Weights of a small GPT-style language model, trained from scratch on English Wikipedia.
Size: 9 layers, width 256, 4 heads of 64, MLP 1024 tanh GELU.
Architecture: LayerNorm before each block, learned positions, biases, tied embeddings.
Training: a variant of Adam for these matrices, 209M tokens, 7013 steps.
Each number is 500 + 50 x the weight over its row's rms, rounded and kept within 0 to 999. Layers, rows and columns count from 0. Numbers have three digits each. The size before them is the row's rms in percent of the matrix's.

# down: layer 2 MLP down (transposed), 1024x256, rms 0.0394, rows 29-81, columns 0-127
# up: layer 2 MLP up, 1024x256, rms 0.053, rows 30-81, columns 0-127
down29 118:491544542517494465538488591594545567499517480517557415475501509426536513516507540533397438404455454547520491461569570483431479445491493449506523514522494452540371516394440484405444404355498552558505518420513496474595457617475582588542542540487459495473503565565505539593464601406478463428496619503530447474526485473524507435458468485545479573541451424487434484451531587549515475469470
up30 093:534505356473526458407547554514602528605593531497517485508578492556410580488513547476405467522563413554509404485585527532453534540458491493469514486495447541517549506466538436492542443483421484568518453504525490499558572536506525492538475481598591501476473492447520621533502457561524507429479566509499534427476432532542399511490484519521564369579413530490439485522495546461417523493523
down30 065:439462431567477528471398436490564496459462422563473527490471520557344625439528570433591584548412479569434568469482567504508550563493528409464490555479502549536428454498536417564473508503523515480605464483534470446482444469527550492455517482505379499481610541550447479512423531506436492462514492550385456447529549450568521435490568438522474464466491468492573517509507486492467461499529
up31 116:545537440559603461296502556613563580501489482465562380545474475422443436574443521490488381534585514488466484494455501455469508530430464485505435462499444462559539526463514446514453506507491491521565497559585447513526466530543522438516441457491513525508528481463533543492525466553498479460425515446477512469505439475513537494453501522460522454546504511499478463483484544459528407443449
down31 128:545534388468504389509502468452405545535568438581430641472430473507548550474534464550540551481542553489414501522486435538545515381525449494424521559460564527510538505514508496526570511460541481472485524553544495458556539538455522466498411504469456471409504423442498419464481526502450531492488499443451491509459541503508473438469614502494502439498554532519509481613486596545499566440590
up32 110:628537399511576375490513513538524531545479560430503544512609583446487517524512550381461499557482450543530374549540529450532512465517486458469416515446518572486522539445560505437547475416473523558404430472509528483530512488575519495409442541534540514462453434492542520560424497511489411501510527478504443442441534516456462493458481506475612474570411493540503467531518505500527488482517
down32 098:553490545576555413429416485525421544493509464528512553522472509440532526465595533470480490462423461497436501520521595493624477490522477526506460464468491469521411523511576462432398588528485478498519484389449542448541424503520470519560497500528473559488619509458580420538410544557449511493455443556486464552471516515409430579469402487484464531501481524493493639467540525541508535557482
up33 090:530545514499602545523530506523530496475537502500454383550440527396529478526453504470508476506569380537546466550595591458533469418465554469495556543504432501465469475452561477362541490484470535502466564518557512483514571527478516527486465457474515514470449503496449523550565521570482431493496537453430484373433514500491412505385508480480605456491514517515421485480482466471507550505494
down33 083:439464476518480572478454448506440541541524524569495462424514479545521462580529487483538479482451539542465508476593520476511490492484533410520543466579453381428464409510480552474462510442547527551486498524506483473623475542454463541540452523548519482439542588624498539557474435462500601491487512479504548613548577470516576466496517463443405380433477548492536451556428514516584489555529
up34 103:466506381507558432473589581515581551483472563529463560504515487561508471525524599507509494557620422591449456496610473543525486441447474512459544499529497547516540492457519459520514479451496557539536507438494473428471483475528579539517481518496574511401443494532446539550560419557474488490514465423579488505506516595448540560395482531440581454547427583529443460515502511478432438464505
down34 089:550534489588480504558457527523519557470434493514464633593499585524510473490507563608480555551481573503467488455482552512516384496508538577467453432437540444458524416481488491483516405455473527503552510363531508554464526543459504485444481517480487432473494592488524578457530591545434507454503551539405505455539500685455433417489494483474561508544457529474446437404501554543464531504476
up35 066:460502436509475534459509579586501487508474512465549466488577552508472425577514525443443548460488472469495514512482550454541443567440612505544563558363522463480559573467529482431556506499524474593496442594522532546417494519524503544531543500464498472482453535393550486533531544464471511489472457435520611518398530547467494485509540479442529465541463483447444458545455479464437528490510
down35 087:544545498502564413557594508473497496434524470454471452522466456456502589459494548541470494467475504534495465457511378566591549368598463452514499520569549450574454545562496374526569428523551545566461628485536470499505453489464609497468433483610471474533498549463548501522467478475555531465455485545360500512472481531513569544425446516533500476515512560530460546536536607525530499509524
up36 091:571603443533478478412540528445515525546600553509451468492547462537517523438519569433381418474496459554558397456542556564475549521460461470468453466540481578529540514458501447431613497437488503590546512529531522449596595463446461479526500450515586517442419487473599552477549417528521427485482600475546529461452499539479447501463437552513545408532378502498492497508544577440532497505546
down36 102:526477522507531541440509600546531525590543515566523560583535433477398461470570588508489492459501477538499498491525530433466563489500453458448457516470495526435449501486567457502512382497395518585491488543468487512525507499542561491442498474561482500437511595469583556627466542469558515418508473492529502534547479530409413599524491600570550420497493556422492486461505519430516515529518
up37 107:553598483498502464440535577535510504529565534530485459523534467456549568501530555505402500460504355520525357504505510584481533489405493476446527491533472503511543553475536421374499469487537548602516495557491475545511590472477518499545502358462544504533365510465595500514520374517519481495432592496465546485450445544520524503487414569489482459471426515466485478559541464468469545459492
down37 109:514560475504472536474397553520493506517423550521500507523464601430482518569439578486489519405373489459395471459551526437507429422538510430529496442601561432539484522511486433527496517441509476417408426474605496542504465573589494495460522478531451502478492488547530464590389603428580505498405477499438489508519601490568605527455559512512460514524487489481439413539552538549481439533546
up38 103:511589436418515454531639552492549660515553597519489454495476533414434544544432491463504517530547393519483465580434483512496531459500538456531538535445471471536608486454523489487579484508538485514496453495543558480484523452562524490497498490521608532403423450419451567484517457533525464468504534372560492454480552526592508431479474483469514529477479537407513469619489574511483455478558
down38 081:509479482485410462522470514529430469458508497599522481505446467560417520505542571551497510468554485510399422573465507522565535510418508532553491481470597476554504522533479606578511460484439426513513550596438540605461483433510467539508538466586557451440462475458576518587497504481494400559549512456486457475544468400483574438501512487512463432422593601503501489548478435561524527546530
up39 079:491519440536486414479493572471464477531550528466485473479496540558396497519542493437497503522507561490535448565529492515479592436499472418513493518439542513484540479427506512548391480438461602507519429571544488514517492504514501483503482507617539546317483573434429493593363558455577487417535554453551611496493518594477445549556570482456503505511483519594504438557480550446518522498590
down39 091:453447525503444512598477542521532579499469517541557486485573478398439557546527475561535512461504455358549538568440467475610466396604554510425413477548501477535476537477558504631417488638539458473417467466447453476561539511515469519464516514477503499465542498480474558498453380470370521570496523501501444575497520510467485606490466512531375555517504435501533489515535459509474461543460
up40 136:510541404497452446474568597531493601566494545484580565484553517459482520526536498457435477515552515460522444538433490553469538525403560511531516456472539480549525614549611483499505452395514514566472459473512530486496522519523495449516498478573562550390316465456492528558492398520539502470499489406537520461454510609560460527494366488464516487501430539459502428644499595510466499487586
down40 152:506485516488507432514512494497519549575427452448467547531415547546582518452451459496493444432458461544461636592443583534471509510587473531450531524585425503539452517504468492478553568470497415527434514532478432541416529471423542552534529462577499485504508494420550530442476521537545555481566487477452444473519444462495426364479568552539471483558460482566419416503610571404517481609509
up41 126:580560400467479442435576577557535550542471502413499572509467528441489478549496576482465401464559500575488489515479507506509487535504516479566407509483460482542525624425643471470468489491488587565517472542505483465520498528585496568466471502491511538503521516445550482494490415500469440500480495494578453505590492451467512547467520513478568449609490552528407441480513464468469489450477
down41 136:467424507456552488501458496400444493508634505463470493506462480501543528478427508563509526479529423524533560484556429452453577597453512542536517510581580512462504485426486540505446416465498374566555525471495525597464410557470432537556484418461510440572452492538519499550475536539549497450516417506479498447441384483600571444497505497500477610475519621575528527556632516513475430471481
up42 123:589494416533470365475480668501485535520505510506574575456564540519540469505514524433418413450538518506563414513508471509507517531497429489504441442438517536513495565455470506510510446464554548502486410446536476498521574524541541447481453487569553470503483452464576567554519450474501496406499603498448417529466464490529466579458491486499482517572427570485462497642558585487392488444570
down42 107:471563544488534480553527441443470559524544467550469523539560527487565529547573468463423477505519518564511543473562517511501589449560444460525487536482460500481425466535561493461500461485469488564508505453444516511519452488489574517457452525473425482504498471517633386551581471513471512446495609416450489498538571458485458470465509480506412481422620521466476498473397519505547602486616
up43 090:559484385528507365409466542495576499554545563542522491506532499498516466517379493447438474530507462470605448596532490403453600398488452491485486488462540541544528456466495493469513453485516474501512448476498510495520512555486527432391439458530580490463470478543558600516407561547491518492561480469430452479393450639506480475540469560444551477540405471477495457548472574532451489473585
down43 075:531542464479523460494499428475475453477483473529481566544466519492436474517460527529581518544424408497420553457600416523493421435505518476553390548557531450514468560523493443575564542499501499529467483528488501594510473517510527471493555440463396497488474476632500445525506513626473559487504400450572442565575490534466553583534534601528438583425508448445560488450512495584443561405568
up44 096:554515465460500498459530567498547522554494499518508456555602484482473603507508582454473430545471418492602436500491557575430571428460478537432463394545494535565574523465511447507571432428458460577515445474538544466550605497540495490542472412561561522533425503446567564505462538525542467466421504450463512402510463565547488423517481549483529379567397511452510529538585560490423482497465
down44 100:545410539453495553490445529627479547541511453504546586469555516456507519541528593549484463494543548511506489521458500458447511491530589479513486523457557528476529495576476457421501388402459456484534539537422517496547500545531631446559523522493488436506443607482532566511515572455541451403398487489430502426536611497448442493460514419579431457479411575449456518402568546453494479522499
up45 112:580590512385497428503557596594482583510562520503483523495623516485452476484496560520486334543500494610562410539438489487478478489547534579514452512352433487471566491510563514416504496415513562652432416541453603540550521456447507532492530480526504481522506515467569531579499438492525546503530525473467533509478526546531451530518472500493512441604411509563525467481514488447547555432488
down45 107:482485524483524429469434439506510498493543537552474434485576552458445520519542534546529501618508534595563478484519399432449522514508522466401435458476643464455597461590473498532644505518500444582511481476554517503540436503456540412524427416440437503529537483462424549473522548504535482569419574494495528453626587483554534510503483505517490512553511497450540467457557464461600469471469
up46 109:534469479496577424516545523501460472551513525433500526461543487437536475490510505539444533590528479622507492498570569496438540397417505540451561554492471520464527627440474555492554448500432531573531509519502457498547494478591606565475456432527525509447395517536462509576557496528534496486544549410509447534546461515484494546472532513475539464548428554587532503435522472516487515450560
down46 104:560469450492492474581511503595567532485529512532435623507562499432433481484548471599456523570586508596451575495594575538457588444430525442561515478488419470463531472427524494452517394478485478479494585499439499449481483456566571578574461438555447457437448496547409575462536542520493463448558511507488480486487457509499493511495543505502501506477482516545580472468506479531480506514579
up47 117:523573384454490503531465556432476484538546489446551477480507544537430530503526601502470441486546490530470398463537494520514502524507545456535514418406535534546479476490440464500571474356483552527457515455608550547538549515510534505458469576611529485423458403500519491571409453531540494406554484459488526384519564473523368570412506473536523458554493569545457547554487605489396473447519
down47 103:544515463427499520488439501485566523452447467513602418499411501512524507520557555525504415525522493568442507423605448468560420484606475572574468568477370508432509492403442529549429445520429446441537485507541451519558505485594571554495438498375421465474519483507528517563495472503507519483544555515391436416554459494427547394455472459551488506538403562470441424485613433534471596478490
up48 103:561564506467489436470540529450501476570552546530508483489627539500502581576504483447457538537463378466603515581518554574465501459479577523467549536523500479579568526430488483414561458517438488535471436532447536475535502590540464533469467419482520548547349495448525537486564452569452561442516503420504492520507446577548364486413453507482504456456366474395466436487510495498472575478480
down48 084:472569566456473466527473434489552477529566550526504536529479582520547513485438545491434541426479654578506410551497553477494519553480455482464615525558521535501509544544524439577531441470468420527507463418519555431548587408493471438548553428542511409532497454501318432567519548465556408475572454526522570556490552506531511519553470502472568488466522524450472440553552415448454467456528
up49 087:539499442457476490521541570465576536542572490545494519587550463513446528515462582457492479527551326454584472562558562489481621453491469521474451510517437495586586491509645520461546501416467573562499467527500495433515556481526534553473503455495548532472422465497518600493432533523511432466498475478484457504459476598514523469493462548458517473515456490526472470605494499470477461480496
down49 102:524494542508484477464476579515593539496587455515411562481582496424489553539533536503512483512542468537533484525541590453518579509498425417521554523546481504479545432464573467455553426336506607528488489590511479515556501461536558521499498483472493492479476507447475539517519431512471488477462547452465479624566509538493530535513453518572463499496483540479532494517531550454481438515490
up50 086:594393450531578515439495521614617534534510511569474433477411481480511516592457535471525429408500481421507530465535588483535515546504495464450450493466477439499485496438465449490464514465515556538551483443574509421541495467602604488414478526525509444458519454524402436561463489561487465525498570546443458518477413471495532539542491562449498448551470489484464452442485457464510426462526
down50 086:591388476450466521417458533478478514438488508526587572583536576516655447500439524509483447513469405475639563513531543592536543491561478462471490614505604520470520532650518512472490520501531516482472508495501463537527521405516533476445554479463475576516504534474433477509506510507473494527512573502508521569494491490472562524501503533540514463498552600554495457530528553477518470474544
up51 108:542591444456513544488609579464518557676474554518509601550464555417501517580483540434439536477525436528515474493522497496467496437543536507452520531532485519520540541480616505480561468497470502511444433529564528461512513544550546496423432444453510517477398506469517483480458406533465469486572536395574485483466509493515465481367502506477565478473498570518442475543496502519541450427588
down51 090:455525637496496550550441478537388517473507609461589516458526497514584496479488503519520563433510512518424531464513521412526508447456468540502444579523505505433472468596489484448484538515516545497482505521467527547471521528525440585569504510375550422550586520531559448534470418378560524568593474465472541554400574509479591481550527497481536513537584446520505597533450451560527470485575
up52 102:511476486487587503485574554484509508466547499508414366494474507415500502538420543554532395540583454522539512504528471514433634491473457507436541514537434471544540506470538500436468560485370532570581509496532488468528450574534580551546475368418509551509461477508522458513478455597425381499511508403496469528425452527565542419556475530464499508491471552516522515476539512432507552445488
down52 098:596530436538535462563540495558509491502473478463551406548483532501457509496564588527458373474544435487455421493469499382373569452501474533509462377508418480504499483529480443534518359453464423543537536543496482517492473493549475591516444508433525542553537488521613472499504448464505535497606474542525451544486519528455437454478515484531613481569500488462521491475508536502451563473467
up53 126:484566407490481431454583608556513510526667550443543398509530504458452455472503524454451428479554453549536362524507507479441545414515453458418440468485434512491537515481557479482493483474491660536480530567496624528523536517584512488467455447531595520477523518445545538529474543464505494479500635476470478477477420516473519542510486508506574436603408532572453476553502479486476472490530
down53 150:501498529455469463538460451471422470559469599493434478514510574459531422487523436541528475496434411451487478454498435585573526457467536539487442573478542593533511497470404500415515575526507498375536507534401500502509426448533435518491476498448489478625430500439442536477466502510510495514479507576552511445387425492487492564540484436539484571467485478490469498464484414596479523546552
up54 105:486522493495541482381558539481514492505490562516552500513452471508434465509573502556407427443553433546495409512446466609499545476430489418541533437483446562528520559454526514496476453455490541498568501539507463399534518461455562510561507474498535534330447455491500527501547387589544467378524613419578482498492437553532566478556326516497534483500537493555538479523572630463519480501454
down54 103:482461496459489486527475526468496539545530457504482634521420476517504555627574481523408499530408470534529486478553506467512435534412499513390487492502595490522571418576401428525515491458452448474519555538389384479444503457515492522541481482633478516477444431547477452534519521544505483559450511545488529467529463426469569493568574484454528513459561516539518510545510519515463391542579
up55 080:470551550465562539499553560565502593499461522533512469524480546485461399540546441556498397603517525512551454492411505551492460471518521578512529519448440574476615639497520524540477457491491501543503479544485517512540544408503538458436400463441534541434486447513574576432539419574589561339525691464591469575504434492475573457535501580506497414479458543508541482445457497440570468507451
down55 077:543410455515492471500534370473398407591553541487474499507442494471518516444467495477597497577384550522489520638388513541477477467463576481476473474440511558549443561538491498478514558522513482495544625463563552518529564470425441397531528504569497485392442499452617553499399568574510518455445477477443460439512575505519432508485552571421456549466483499461516637496519593545442443518512
up56 102:538538443511507483370590544499514539536596530491470537515531480504472514476567580479481484513555438489583391515542530578440498545437542489502521533529432583489509612514551456395513446440492530571523518521520455489577604506508515485474510425490563485508357482460532536551579464573522468461435613473554480482480450547486413528487378541467495428493433546472475448543544519453491507497465
down56 113:513438451447497480465460529487520472532634443502535554582453410580438438460548552496442508526534487455539532480605513428479573439478466544490451578588438496517455491453580488376513417458445539479635485487518484478574433580621549459441581433542480511524536450486517569622569510527461432526574582515530495505496505540443394507559497476545456442457473509484544569468515487476483595514439
up57 115:447473504486519464342584530515537523547523519523545455534502539558523508579457481492449546582507511566443529489557450571497589465432523467575550479555441477545563480422537397458457443473414534608463462493398514470526482576512555549525484465440541451446488494541511519438480536462537429383482551367504613499541424499439453587490449557520546475480477560418487512528515505467460419484458
down57 119:465396502490528440432559535529447422488490473482462426552500504503510482571564478514499608533404480547507546454552499590539499482544593441613487512574553406488484463484525530485483480509357500502500480479445534378535478513363400565579449508435501435425555509559449582428562547466491477469535451446489487540476523557493406557561484506506504527463442470491531504437501520453463454471486
up58 087:440546513444530494562538508447457453523613511493499455574429544451474461462529480468520495579552409493475483642521554541458502446502493557439574629543410591445491529460468551498549480447397478496526447486536499511544502481482513522527485498446506485461489552507478582458580466473434502515594498450501442474566553547389422592561501442485559490477535528547397497442540511483440525536538
down58 091:523480468531474542438444375490534433505389459571482505493528513527420443531471561524549568537420486532485502459458496384543508463631453573500442510539527490588572481556536531494562613553561453456424548461555513553481509393456435551418523444505496561569626516483532481455472484459479478572485506472483538505515499520551474460471495540480412474479542435395546557547489554529579510501465
up59 111:508422482535499446458557576557546553502512510488494483447441480481500490493496527545459376462575504531469485468457466513418610516474454506475466473485433430545545573456457539464461479435444499514558416557545502452560477561542579437511465473553507576443537418508516493474467393578501454532498549473416456508503421461526568464586413550483493548484492415449574459564507465433481472485494
down59 111:515473486496519540562538465563458450398595500534575459516561570525504488424566502501436519461576424500483419506517508545516522490453511363460474506421514430505483549495512482520537416536525598517522532483467494458548449538585438631413505508415554532507476545460534478548532536464504477402480481425539471531500533450508428397459550463557523488637413506524442539472529489547405520469541
up60 106:573548533501457505462548681526480478571490508479524492576472550521469543484471591476441551446491423558429486468627504527513485475535570491540471470498459510527540587383502516510507471462466533535443334607494469528526525568446501553479529529565515551432441557531566535544553562423511532405500513496503588402499509525550456528411473515518513439517485494487514439596438412510489520481577
down60 096:454595571581510529502468544537550447482474528455415606467471461363500554443458521450502530509590412493518524535548497503536538540522437462487508548530492559557539486477561524469534460509527514558448504537413520512512640383404616504612498471542500497483493503503363538454560480546506436493538541428554495482500585513541471537448484517494524548448557579538562563567451421468523429474450
up61 092:486541465528527494408522616509523530634527539482534425589519493465550461523507526496372485512523457499472431493527531488447527501435558427450484540549470517555493526509463388448546410438418555538531513541571481447513546534499474489487382453452567573462487491448539510512509421571510448428445596383529479514522422466465522524474430544530580476478465504477448434491534483473477461489555
down61 103:519526451401468486539550599493502520555527514525612561518503497552416436525504527489472458430437464531529487411552519537502467486450496482570427529483522427515460548448495444493502461401448526537447507529519530378567531447501544494492557507552454566407529533527499582546590480468498455424566506511557464416542414481491467556484546477525539527566397484466424491376408491476487475476570
up62 124:531465493620561446474507511477490519578470479497598438549613492507557521502504456504437500576563467613536519485582577568442504501417502450478555541609491492496508565487508479515529495525291444520569506530444427460479465523496493491564410452499516509462453543493448511480512429525523461495444564468586514531456450556408488533507500498493500433507394595497494522449443508453502526540501
down62 121:472455488528568491490420468490416558472543438496477495532530461508447530567579564464485557560446580614469498548533481531547571494461542545550533544560571524504475565547544500511433546457431568503491541571503535481464516538560532379421517439507487527472488510428491487533461504553569431550517520511541523499373588622509450475545553461513523521447478541502538486485518532522519462499506
up63 076:537541426487525539422515566518483525516540556505572513503484534511473468519505654477477535499586451572518421531527483532513468504478455441447441494476489532503468535479524434486520489538516541527466406483495455474501583538474475428468503457608595483489484411525580551520518589463569468500519499440453493525481507472463464561412523510427579453584496560483418511580546419513414447433583
down63 070:548485567454545478483586410436530507534507424563451470491593508588544511555465523527450452410623522500466521522538546562407482524495469470507495400493544477440489594466534499587511472477592498487404462550530506509547476491473523579612461495515562436432463410485486579458487533441473458542528424552425511525517503468454369495436521470473430514579463431501434477547476557496485562474493
up64 116:508590353483519467518499545508476562530681569469515590460392495439493458533428661479471435436530479478481466556510492433448477484539494400550534463546504460533509446498484506477574366414529502544461411500565544551541504472485432431489513475576511512474341513474463493572576475491501406455547471490469437516532562478525432579403454520503515481483472519509453419480550489521476535476536
down64 120:414514591584448564431567484373568488485502523545421577497541417466563544480458437524564511471411431432515521546544506516501539486431418478462512620580544571494399545600540514499575523460510538530493485530409440538480559404490592536470462456456477594485522477519496474434570523486443507505460463505461449576588505537524499541485443502474473601550459461445507474514501509504522422535485
up65 099:518602475482550494458487486524517558521618509480527489561475437489437573472513611454450546450493393487491460495566511538480444520472518421501492554470529443504470513525575384385520513447500535578439453504467475489462495495484479583586535509521529441548377515452551495625427508473565484479494467501395604402453449476538466570400502513495514494501523501523436498600581469543492511485539
down65 098:512552575581482549460493508453507523605501437437566578473409450472528535415367398531432555498488482535437564456477533466525411580512561492559501511506347432550465479499518547503411466630525582552462471460468489579448521554546575519481489454586538579444518560517640489477509426513506519447510464428481419510636477442513524530460480557530499415547537616475469552560421474541510422535519
up66 120:501516486413531400506527615492503505596510531514519542476448510508543542499463601440355498495490488550491440587519431458414531533472513491525641511538536440515487525497509493412530352376531485568463419466535588503489526613451455445571509507624503527478507500517527482430581485519437403492497527427527544500494532535500426536486447527512522503501449573498536536581456500482360488521589
down66 116:510553488464464527449559566583555484485488551595440352515516573494437470474456475597595312446531460487484529563555445578482452469552376512453491427390548511585506482515503564582534483470498395497486458582528578503557588495529555500497528497492528482462477533463444515608428417466536483496501539483547502530451512495484587472484416491500481595430479465428535548433553557477541535498562
up67 092:515511470502529534474534489509522521547654534412477421512602449487420495465544570431436446511572459534508412552569534525503533444474484494488502508467436596532522519540543412426566442397472589541508507507528562459613587509515555532509482505554583514500491503451545564591522531509529429446460507447411472440502482554497389497494413522500588360577475552605420482553493556458439490496528
down67 100:468450470563457494490464554568517521501457460412477518515471497524488489441562584577480512533558531571464489452581612475518600473605450473404555546546444460518525458591512502567508535478485498468633515490485445408523500511441592454527430529455463448512544503479505512427565542452460457431555541429468521563491534531520476577482469489630436476502580590458464578442524488489422475577512
up68 087:579488498487540503557593507448519510527604523440470573537461490396514517512455552511498500570503396491566531497563558480464567460556487524425451490515503501498490485524573561427517492478482545551497521489469489499521493525501626594471508415452523582479372483425442491494515446550427504565483470394485483544472530563542416595458419498454499507463479544559433498491576545459567536529488
down68 119:472502482486536476471520439410555455548550490584510488558448539521479543607547446535625516540511502614501662534460446508439491426549517534545533464524471538474507469523517526506586490468493596501520575420657381507507508489413507429400415546587483542414515420558545495495557514450489516526504512559450568446565544519531397547476472517512485446450569487492566498571482543545519524501505
up69 112:501522383568488460397433654534528493573540550519544527524568500529418474492572547474453463424533465513510454501568484588439535466502498470352494506467488541501530473410452511445499481461486532520485437536515470499518501483529537513460472442520536505505536572402611553533539490476452522481524539477452436516520495521487523512451517512495497433607423516547443485520487487477498515451609
down69 102:522533511562589469429446498524507533517412498538446519506542543494534449507536515590603485406482513504491535405483521485467496568482481504517477473524537481517536517412469518501572406447462373547504505535443446456470422469397501519504514434395490553489453445491518566495415469544451509491428481555510493390455525497510554533488534511459417561566472469489523551482584487518632478427523
up70 102:562491406467548393492485489413592465550544497509465479528483409473521534511498485377519518606533536538531483488584498494465614493463470466477516399521544562599585482444527505512503505359438503571505525422489519529544533492485506492541468544569520535456469443483585460515443517507474403522406637508503578398547562526474498587500470545513501470452421542369506477554583575461484482512445
down70 079:449456396421548508536523491468431504535537502572394404588552537443530425460460489524462511483559508507556571554512504522424517586485557468497504540523518503531540521574535466513651537525428498482475479446454517472400452464430481553561587515467531472543485528464485462527444526472469449486447497470565476529466585484425569613606527555498459547556537503541616492488479598500588547564504
up71 107:549552522428583499510557475537549583527455520452531447566480488400497518548476499497454443556505484543546471496448571558452480436350555542535459528451499557557502603515514454425515464412503541590480611475506584444573516443546588539478477490489516579430437449533479544517563472584538402455480662409581407413469461563531446479520434501481538461533475587503484527459488591494534452493503
down71 102:565443448436480509515427510427480417516534487507443585421581471505453552514554511578491503563554449496408468560433541479504500498588406500401490402564567501520544513486487505559536455544585516539500551529527462472533621448612501443534557496594513465471519524411527461477541501451429523589474487507438450530499497440541570466524496540497483478549505503441643552500486544489458497462575
up72 107:523473451477582468447493502564488506508518535374594424466509506509487401550500516519460430454517477448376435546441458463530533530407483462505463536472516517497524602553545489469455458413594522556437514568533520473571489496570526447416461493520531589418462440493592513503472459586468350437470591529521484538487425453540508560541466563498512499522449593436493468621518478481474464500498
down72 097:439536461471467456441497467483395471559520493457574498501557450543514380504544470592472416531522437566461528556544562499513511511484552518468602432415494455479521541438487476492487417428522442441563567512454548514458431572558566469551461547529493495450519560502584467520488586474440495503574583520457381463505567519483490514537484579445499529520473483472427515515487530520512502446557
up73 112:535499499504515534511562531422490560574536553470540541465484499425405520502441557555451370478596451561463504492512425514396466499486512501571592500524418443465516536541498551452453536505487504491559441570594447531501427566485485457470511412510533457483467519468419488535498490558514527442518512374543408517585552526573456567477488497507504519554510576538392484460542535511476502510500
down73 105:531432446473495594494531510466530617463481473489575543528454567590297514522518495472449509516526570509407507421465425447501457480516561481475474540489492444601510588538501449572496517552578489476478409515540412524458495532463483524472541505490490476512541536441460534523548463491553538444454476529596476469568566502519488491389505477513543478611454471528528526550589573476518485498466
up74 121:562610472462397485499567576535451490524494542529497542458528537514529580544465587460506550528499465406567417544520526511432450443475581516518525485531531493547527449489542482446527430487538617563425452535514509531510621511569437474438455394537520507508422467498465557511575459523539526390492498395563479494536543520507436451399434514504525457499390532512461451565488491511448467449531
down74 114:458466537561593523522443474479404494546538477610457430465475472470408567513506416539451513510504468405535509518492373503565502451482495551439511532529489420408557428512444533418531569571480513480449505465533502482506476461501444489471488507536443433579500530504444514441512476521449537522500564490574503521456454527513504473579535530529464532483530514448526414470506393464537461495445
up75 106:539496429557521425400515533538548507530543536496504466543542533502519444506455491480451458457549464489598487529529596448414551439497493521469479404495528594571532515475520500491574495454485542554486487509497577521510534450507576565450396490502530558440506447481586568506378576492543469457450514450375381488472404578494537518482522599476575415551404579479516473548475570473483454477487
down75 103:537520489456369566438508498515474403438435484565488470473519520440525431551613545396583545421552486576502433473499431574547492466621445472503524512536512494454535462497608460515453632469569506459456487565439483535523433549430435529521532518453469467527452556461519511515576409461460530503497532506505470417518622500452590460499492390484523607468586487436475474536486509539436481502513
up76 127:526555415460517524488585590456496593522534565544536585496452541439517562524456637415533480450575533553528485489467464487480576425527459433482549432563520510558472483472444470492543441433518571514486445460593561530497548489501484476551482533625524514380495495482498463493516522449511411480429475345466430454564535518482525478424445501492523486535512592524487532472537568484468441466560
down76 124:458554460466475603485467548585542544577555519515438450420571529547485487430464453455509494497440551602489527514488543502499465497446514480558527418390438533476437497452493588453491522606486518506526460520542512467593490381466579541508587459466451481538466508542489565507519521516532498486450517457391481530407487527521420430424405464473551502488524484566560516534475443467553643572533
up77 095:499489501507548521509503568580529596491474506502541445524450557520532483481524512516395432418523478500510481496514431570501552450449460421414576613531427449579495584456489467387482473537447469475555533550505576431472417603521526462509471516510502451570556539489525533447557466483494510487575518418583533546414339567538558464537457494465488479539450490562402496405491437470487538483506
down77 094:395446410609495535509437430432481477463471488527494495470487461541610477482422483522412457529464426521520533523520559423509475564552542411502612485543527377531433569482500526394474457612562595457430478598534542494529473532558543522427421532599494473453545505479465451414576568494464472502509509530487487482459582546481497388484537494510485525494531544470501391553554533516576537513489
up78 119:507554445513495407447583539511457472520597607511490567513525493493410496509533611444439490489554500558512458573501496578513514446473426468493553462425519569487570521448513472521562459445479528560452401506508545500505492490494521514503528491545563539457369483487546523588506473520540515466498507447512474482508511629543478525456468517471527475465459531526537437513492568500487555474547
down78 106:434581502616524506533548402361479512435439499633521501432583400437478460629533492476457592469452576560565551470480400557494424500483488509513559544470563561467521459534485532602464502494411482485487448514549534529450475513401505548483511441475444561495505497440503605493502444458490501461436517474440482453418534514512483478394504475538421461477536520478470422467454451532494453450487
up79 106:532579514528468478461445527595565591519611465527489503574604501487548528488486546408476481544454432482611490515463552460464555447499518502436526567416437508589543425526534442411549518488468524484497517596520491524479533464491458447456441459506525430510513507447510654466490543569531505485369573480403527331452447465531366377400563481502492493505469455514451537486458495475533434494530
down79 099:448476547485544496554484480533529520390521485562399552447469520586531584398493577543544406476395494537510435470534484502648535451565426440373558520582563514541403491559368522571506464414543549457490527524506551512555421504482533534430490477564444513469541425460368433554592549472483344590478539430463431497452593581488551468518591501532508571491521493438473475502498490550499519442469
up80 111:430465307511421407478501556481534472604585591558505569498614490580515425462563634462448496501508440500465424549576500562556511512537392498470507485428512529503483458490541443517511459487480535504469427446451480473505530472542488494504476525583593433505493507474497579503511494543497531451546482523442522491475502501444468562453460509495560461544454507519489461553524529504451428501566
down80 102:467481480512434523545454549413532523420389547562521539497478545556494513618424411493517520434541552509530511625559502643453489503479470512450580386451555490426547547586410524420394500598461532583497492395558469547437406436459458518473524504535472493461424452452483534447479482497468426522506529462514456500408484488447466510475485459496536517520534516594434524473609483514524518483505
up81 110:520484497540547420397602494604525513555524514536463492475521455473592491490528450508442409492546510491467491474477590493507455498442531537551552442542407519558554607494550536519462553501512547544536516494498473500548519524518527581447497502477513596416478481498487521435510552571528484458378643483553462543524548487478493551446508545517525474537385541438499424489461439404443420493464
down81 096:498488516505528478540513558467488462473541510380454484563462492487588536535477489398492633478604541529486489596540528458482472413505649487459492528567525408567552488491562465488435565475454439543488617414566436495508611529517382498599590534493508446575424473431554524474424524470478530571478520507481506524472556512477519485549438429515552426530527470631489488467579557483473479475501